python train.py --n_layer=9 --d_model=192 --n_head=4 --n_kv_head=4 --head_dim=64 --d_mlp=512 --vocab_size=8192 --activation="swiglu" --norm="rmsnorm" --norm_place="pre" --norm_eps=1e-05 --positions="rope" --rope_base=1000000.0 --rope_fraction=1.0 --qk_norm=false --attn_scale=0.125 --bias="none" --tie_embeddings=false --parallel_block=false --init="normal" --init_std_qkv=0.0332 --init_std_o=0.0 --init_std_up=0.0332 --init_std_down=0.0 --optimizer="soap_variant" --lr=0.00574 --beta1=0.95 --beta2=0.95 --weight_decay=0.084 --lr_head=0.0201 --grad_clip=1.0 --warmup_steps=200 --schedule="cos" --final_lr_fraction=0.1 --batch_tokens=[65536, 131072, 196608] --seq_len=128 --doc_mask=true --train_tokens=447400000 --steps=3533 --dataset="wikipedia_en"
Each number is 128 + 32 x the weight over its row's rms, rounded and kept within 0 to 255. Layers, rows and columns count from 0. Numbers have three digits each. The size before them is the row's rms in percent of the matrix's.

# gate: layer 5 MLP gate, 512x192, rms 0.181, rows 203-213, columns 0-191
# up: layer 5 MLP up, 512x192, rms 0.185, rows 203-213, columns 0-191
# down: layer 5 MLP down (transposed), 512x192, rms 0.175, rows 203-213, columns 0-191
gate203 100:173164113080140154103090164121131093121190150149079119215113151123103136172138151108153110161149061145119115146121146101118157079138127167160112077133128141145146126160140144055134157141111054170135122121075131134164156141152140152172090111152135123103049146149117156163128139092103147102111093115132055164115131192076137135088115166137116134138058141113124112224131062139167133168154163142142138103115103069124162134126138125131049148110112157118124086160183139137132111167122217135128088119093122113129183110141170168190096107135114140151092172149165130189164090120133208117
up203 101:144063089180170071137121100128078088139118129122163102123112180147132102131146096153137132131191162131176154082165130131077120136099199144136108208096127093173115126177195108151121101085213123139111143123149118129118099148131071114075090124108163121110114125139130095114092111122177124188190132137150228087080108123109079192147110166159122167101120126133170135130100102118131144128067107167153136145124106139100099078151161093140090127172128123139094128118101149172087171094121124127107161177128160168172126170140183116152131126122092137095059125081089171127078135109136049151
down203 099:151111100148147060140163158095130065100148149128095141092156180088126081119098110166117089159193135221172146089120139126109133157089157145124141159106119124140194128184153135124141147103102147196160111113165128164095144044131129132106112089143112124088128108125106132093188118111122154113135083149073148239123068168093108101137118125094076112173143130093141174099160068120146170143117195135132117118133142119172087150096087176107097141102132144127177149124160187122171147105142114050151135212105139161169153161110128115116109128133104161126095130156073125169109107103125086162
gate204 099:158086151093155098116159147102091156136098160173104125142103095125097092150143109171155126093149166158167089158097113118121156115175150135105148151111143095147129155127152145146221143128114128172130122106059064099120091096092096151115151144152118201159104138160126107174135132140133148152149165020138088111096126084182142092171144128130150174138094098170103197120115112183062079059074129121164107100137116136118181112138084178095130152075163070072177154156128198130164152119079089180142152132056086172140150147151138103144135149146144110112135146142132130151114095160116131071
up204 091:153108126147167140138090155080089133124172110155130149104107121114151067093175083117115131077112129104090164155117183118145155123133158165104097098143086138124122068137089122126109174136095098134186164154085143139136155116107156112133185170129164144085117168137122137089130116151103051107154096170178114108146113108121193079143116148101064128124084166084085131150117208136105127160153171144136141137159139109128116118034106111156181137116072087142124088142055121076163114195133154130173088071135159083099114091118076158118086101171195147168131075164086106086112167158142106167
down204 100:080147160139104070164102059129202112057137075109106116106112159146143169155099140127088118147155161037114172111106066126152166142125127089142151101128096120138132138153140109196114117191119133119146159103139134150152060148105145119147164086059128090144116126129091107150139184110114086132134134121103125197134155109094136146123114138111116171164153132095125097123133107159100149121066149160155171145140082104144143147181141074168126140133139109177074135084136118119042109099137125113102177109188173165113109131227190103106132194140106119184081106134119169139185150087142140098
gate205 104:126129142166091135104130094171113127115105081161128132166118093135136121161111152084113114108061196065136128084106057091209185165169132149118083141118145144176110123194176155146090128139126138158101072094096074135122139132119158078095100113139149166105110140133155095131116189149068114132172111145141176084126143134156155097161151113101101179175123122124091088078181148115152082143127166132158140109152167142121152154144145084129144183127163107231111097134160139086094117179159144116170126164104134128217104093087122066145165159109175178119127127121119109139152171163130083076
up205 103:080179149128128122170135132102105157149193043040119096097173139146058123090158131092182133136112141142152133118197166183103050088086125143148138094088136124096135135080081083118121112136098117152165123132106157125138135061178130121137112082105095114126169166099162104092127104128177119101175229095141103124120128127102129089095141057090145097056129083082112108141115134157116085194091144078142124165088137144085135118157104110143103122102112160119111130090168120164145147141100119097120165114121141058129164132125087153132145109151121122114064109138145126115068047127111118154
down205 099:119132116071172136149141094101116125103162077008113148109169094184066102101178076148187098121157121138126128124137126119137073110136095136083162148104170141066122130117078109123142107128137198096106125186157113173108103142078136112128114095062125102118143155129162071123081104118130182113135197141161157125155058085142106055089142133126119141070187088076132158109123168192142142125107117118132174165102117167033137132150119148141142102093126150108100133045136144097157139111115087139098173153138165093109161131118112098149110110152110118135109145133096128145125064166136112161
gate206 094:136225200129156158188126176132124105176163143110153156136094098124171127143116185154076108123097107124118166112193134163113157156110154130218172136133122120145158113155121146106163155114124134099105198145121125169143131132151104119123142110119144147136107147145147111136196109114160140158098123086105093110184177121130113160090070152147170195140116073121099126109127130173154164144165148119155122192196136071133141126100130179138129085113058112155162093115167097155134113067153098127070102096155227163154180133116146158067147104155075146167101159140171117126133136105183101135
up206 090:181127138135152189144106098147163116112208137134157094152075133148158154148113148127158172143095162188122074099115121147130096128150186093109074118113163107172123166153146150143141144069126081165188122102130132151115092111096149175114136176148036128061135101135131033139064127126109121209165140072122074162115139130095131108123155100145145151101122119124128165143136147097157092139146082149109164122096125145101133220099198153146141100126125136103138175188180112106169131121126118118163131159128105121103140110112096121151096150163163216119076157133166079138191148113155090156
down206 091:075095149127114091195172167178163130144156140107170171138129120162152142165090187164109202138110100092184164128131206107127173190133135113172087197122173133154169089199130116089076137133115171066109147100098108164151112123104122134105103157128203091112126084091146187152156114074105113126109132138138116102100119111142105156120077124060116091170135134141095114095105134111082142140140146124119076150099112128091077111097121117130123125194128105212113106109171145105180125086113129118105136112091060133093114141116158114094078127121159104059156149125129145189108146144099095079
gate207 107:171124155138088155092142115123123101181135101138161137142080123179118080158158150127105084178112130154105169064125188091182157088156146167093132148094156064096137134135118138118156078125145050156159144091126176136151180109129113112063122113096152117155145160141129115124139111145119145135064175106159177129092151083170171090112131195064158189077084124177127102117138129160101140126109202124137173112102182097084141146102115090155119130134111133086123151145100134159174087106173207119084171147056182163140149121139159105169142134073160141112122066115143103171121120144158179130
up207 107:117118090107106160148115113140134127157138174125160196106122152124176133150239090139124085138149128110128134133081111127091180170150116141089106099164149098149130183153132138147140107145107129149082110136188067073141099082129122140188079103118148166123121061065128125172113128163081231124093103108130046184112115170135155106126152149140121167173131117127114112134087140142116117067153134107111153147165127092045154163169132169082093101150153115097153077151153150150093153120126167128068104155182092135145098122166110121117195141165075111078125116084083119081153132145144093118
down207 104:132113129133132146138204073158140113124116145109112206140115168174067158176174104103102165084137149117146122109046112151113157143140174155158049096154134127110138117082114128123116125090078079157112127151164106120100123164119118093170088153162162170082131103139180147111172153133146151184075159157169097136074126116131198085154151120077133140096152110125034102090132117154145088116155158115153118167141130065153159147148145120134148152096233128042111102150147091135140075132117097094091115148166095128159077146131127144129134125114073073144134134117112111069141120145139084077
gate208 093:141142150149188148149153159103048073158159156177132164121159172098151121096161120114168108149119095102066137149123161208114163082145102108095172119127104110116129137165141088131164091059115116133135146124075159122107169064145123081128140164114104106110124203139108139133163132136137160152087111122119113123078144144108115099089084090079095142098118108090147167150082121234091056115143107140142198111116097101161140100117091162135148154158117116164109163126145143105091125204186125144159115141095098148141099081155148150159117130122065117112098154165195133082096079112060080129
up208 090:086119162088109159172162110157109148125175113135123133111224169132081098107098104162093165129112131186120109087102112178155123140137115110079094164067113100173118121137110141190115113117148129124076106125173149148185114116121093147158141160124102134146165056109119085117156117133134148126119175114129150188166146103194124155072167135163122164156139144112158106126162099107100095168130174126176097099140150152071104162106152142130151210145216100140148092078163098099170180099085106133167132144128144112156118165094098180126175171064138086123115096124102109136107144057218147125
down208 095:171111116174118099105113122130100106176142128110171129184024112110075185099204085105122122103114116124085153127129137113146150139118098153093085150152093132117170142136168111136094105142116092111139094208164129087124105068143151135086158138171104134089135130148089089086191127110148168194124138087145133086133072116127135103111117170105199105117053147117127143129168146136091090153117083134125132159076149079170058118125089134172151101133074145110140142060099145082095178197155184114162147176132118140128084124191113141086111145185099102150152096161142145159144096094130116131
gate209 100:136166144130166128083165195130089135128127080105141126113119131103130135099125106101111077100113149115155110143132207182124129145105142156131169152138114124030158087154108189155146091158143069133139110089175191128100115099118127130102117084179169109087111116152144093156053122181177103112125131148146085122095125196122061194090109166129144134112115091104211099100130151163122097103122117105134106139087119136109218157135132124146219138112110133090114110146111112138111150114088086083161181143197192136107068109133082115139062137121114125158160118093072118161143142139150107149
up209 103:120161132116138088176141102126148157093094126152131142104160163165150165103122165096114116109157146131115166123186135169134201056127160139176101196149116116108131094090135097143138102135110115113150159127115121131153077101064124129120140140174130142103129081084176080118145084066128084077134125140094116150085142154102112091118196128078118071168104090136124081121141078091166161098135162071133061092067181163099135038137193089126126135098135133157187135072119130120117115090108062132175061124169122157046174125135150162110102114141095083120178111154109112166124131163134130135
down209 099:083202098044097083114095078124126117133114144192081129131135118178170124107148101114170162135159143108099077162160112104137159139118121078159139135112092105105061153136104102152155107158124119106133098165097081102165139114168103127097121140158187150138155132114106116096143123143150093133147117111114126144127122130053131111107138182060123149166115168176103197102072112145134163113168192118128077115159106134133116086099089128131038113104067104108129062138134160133162188144137138165139115130154129100045180146078151109126186150109162058113214160138142109151123147157098157164
gate210 094:134136099163135159164109123099141109106085169139142115146075149152095088149145124112135151127145155119112163157184132182134097146059146137102187127114155132039160102124094124102147176126180141094137181092144092202122050141118090148176169103152157125122080162075082154139195129181086091163166106136142163075144135076143158103134089082173138180179135116095087185112119141093135086144157118125094073105140144172129149113152103170107121180099157183123108113179124129107132104128158149150129179124118101100145102131190133148122122130172135134131095229105104190101096098157154168120
up210 097:121137099118099136129113137134098132161103074062117161194145080153162160085122146104150142157071119083130108153084125123105150129156106128099100143180084049173099129160173128123141111107097116107179128181134223157095121098118148153148083108117099196138126127092087151118071146123206126119082139072120110133146125164153151103196136126154103084136121130148113105105170099111092147161097153042175114169135075086134153144119150149156158111180081105115116162110070096133053119133183116139172137162071167144158175159080172151093129135137200154141146109101071118134143111122142146113
down210 102:157178143098082096176111106152184143133130150159135113131121180065087122105171139183123101077152138151176128175152152082103133148129142169213126104173134157153122148114127150145147119176085208158125168147140101107084134156084084166106083159179104104133098180135167094107104162107113139143097117094146063114121074117171130037141064133114142179106077133160099194156059121081102148145126091143066157129139087133106164123125169113131124127119125131071118136120086093113098118148133144128162152138147135204144143094105163105145126076150155201122133122088167141109070101156143163146
gate211 109:149154160188096099108181163131127136125116159166132124145127135137160073157175144154143121152149157242114158118162117174160134119147143114203130165144138169086123070145122165134166183111130128138116116096130050120163134150099122175134101080213149111128120097133104162128124113139132107107142135179171176124143045094157127154115152097114134113160107152155104099162194172135042087130180138108081103162070124136128151174076132164135102110143088118065106142180184122101104141138181181129109036126164141156081119151124118127113158141092128081135144114109067136116145158147122131148
up211 107:126151173105138149097147108107108181118129097169101174144134139145197145143107117135114115116106122151123151105108188092123143151167202102115079140104104100186126112162118090176104126104156145117132118116178135091085107089136145147118109131055135138148125121157191113127133136166112102096144087138159116156097101113143162108111105138221091132120193143157203182134161087112099062115133147176104095083097150135160165157065124068111177128129120095150139151191168018166152076125114091145084080140025157145152110108097146135126115125144138163110162099091143173156135096113136098171
down211 100:088177165175174152145129081155130168118131067075107194089110165167158109115117080077109125151148175134166098171137133096114122057151109148091169117099088155150131040106139176147138066119128110149100140084079124124063063136101082130122136168149144084141151190137180151133112131098146089155145150163146136170147165103126084116101109131096148109071164136162157135099141107129082113163123156224151161123136169142167197066126085155136170151121112186145144102154091076130152133166094107151113117138122148133126091136140115128147081155120096146095093038131158142158156143161142098141
gate212 100:134068105142113157103137186087140154129146167152146161099129137121122089173169151117096105145130142105122098118171090139168140105127121110137120152100108194144088164180153130133172088138135067097127159126110116094149104077131156085116057127137147139106173170142101200155114140108122155141101085162086166136208194104167125104117149127068139178101187165088116180111090154096148146132140154186118157098109118109152137206168150100121099154139158161146145103137093140149160126050073112152129161121116162136097176160111103143093124120028152107097101133196114135165169159074171086073
up212 102:103078160156162094109161083122105134131102086207109095164132118114232191129090095083098120092091189107171097148089161155109090143145188135117145149167133130104138086122119181104124143134161104146185110126151140137073143120093078148117175084152123162117129099172122044143100143121083075144108156113074120115122122170080077106138151128120132131132091143130147138135053162128104094149143130153149157153086100149044117152163207081122131113111142128130116108115129159130126156168170138107118147145099173095097127128159210081088152065168130158150155144173159130153143110189154091124
down212 105:084149115074113093124130082124181082165131095115156140179151107088172088137127134126094138106051142110181176116082161111156154151146080082099122141070113094161080153115172113166140181168116097177123093063117126114087095110145128143184178068131152168116123080125135158135112130145151096150153180127099120152072115129102167100074086051164165108096165141126085091142164118113159104042177118134111148133163127154088159097108151166070127125131099141145148113139114107100079147185187123110104052126082138110139076150140192103145112117153108106100093092150109123124120123169114077105
gate213 099:076083098103123162209161167102170110121174128102094150039137131144147144073152144137177116184179148156144094080152103156167106114205138131144108155088117112095145155163164164073147134100171122160128157075094139103197107081101125138128130141135105135152112125123124133133103101119145133111148140118137122099154150138104175133129107194101132157123062079109140097095108102147157141193104112148159147103160121101051119098140090133092135138074172125116078179131160128107162122127115151146160106150146142116161178115124137060156134012075093076117114198155109152161106131170175149097
up213 102:159098114100136080150179117136139136173142106132124142134119160106147149126115162119179155089130123156128113118165138145117179116072133124165100060137117059128121121149137124113147033121062138170076117127075179152057081107129094135194108128153080179179189122099158129179164155098110085119110138107161073093108134140138159206213113135149121084158113100163138138099114135130129112068155103145127060157124121175173114145145125153112127202128115131106170142116105153130100170124122200090092135149109118159135099105134068153119092148054148097147089106056117131122192160104128132108
down213 103:102127105176101117156156154134118109122074077155121151126128074159072166182115133146162151092121079104110148162132141119141114125148140122167099127132113143181170141144214110118115121116095148131088085183109075122061169113177146127112086139159100100156130058145131143146149120148113136137174129129109139084171171081110148109121134162097089114161084161113128152101141128223064132182117134122055139098150106113159076143129149108134074120076165123114159141097222132138149073063146123129118158215164084137124126133145157119120145108152132130118179122176066187160154138125127197189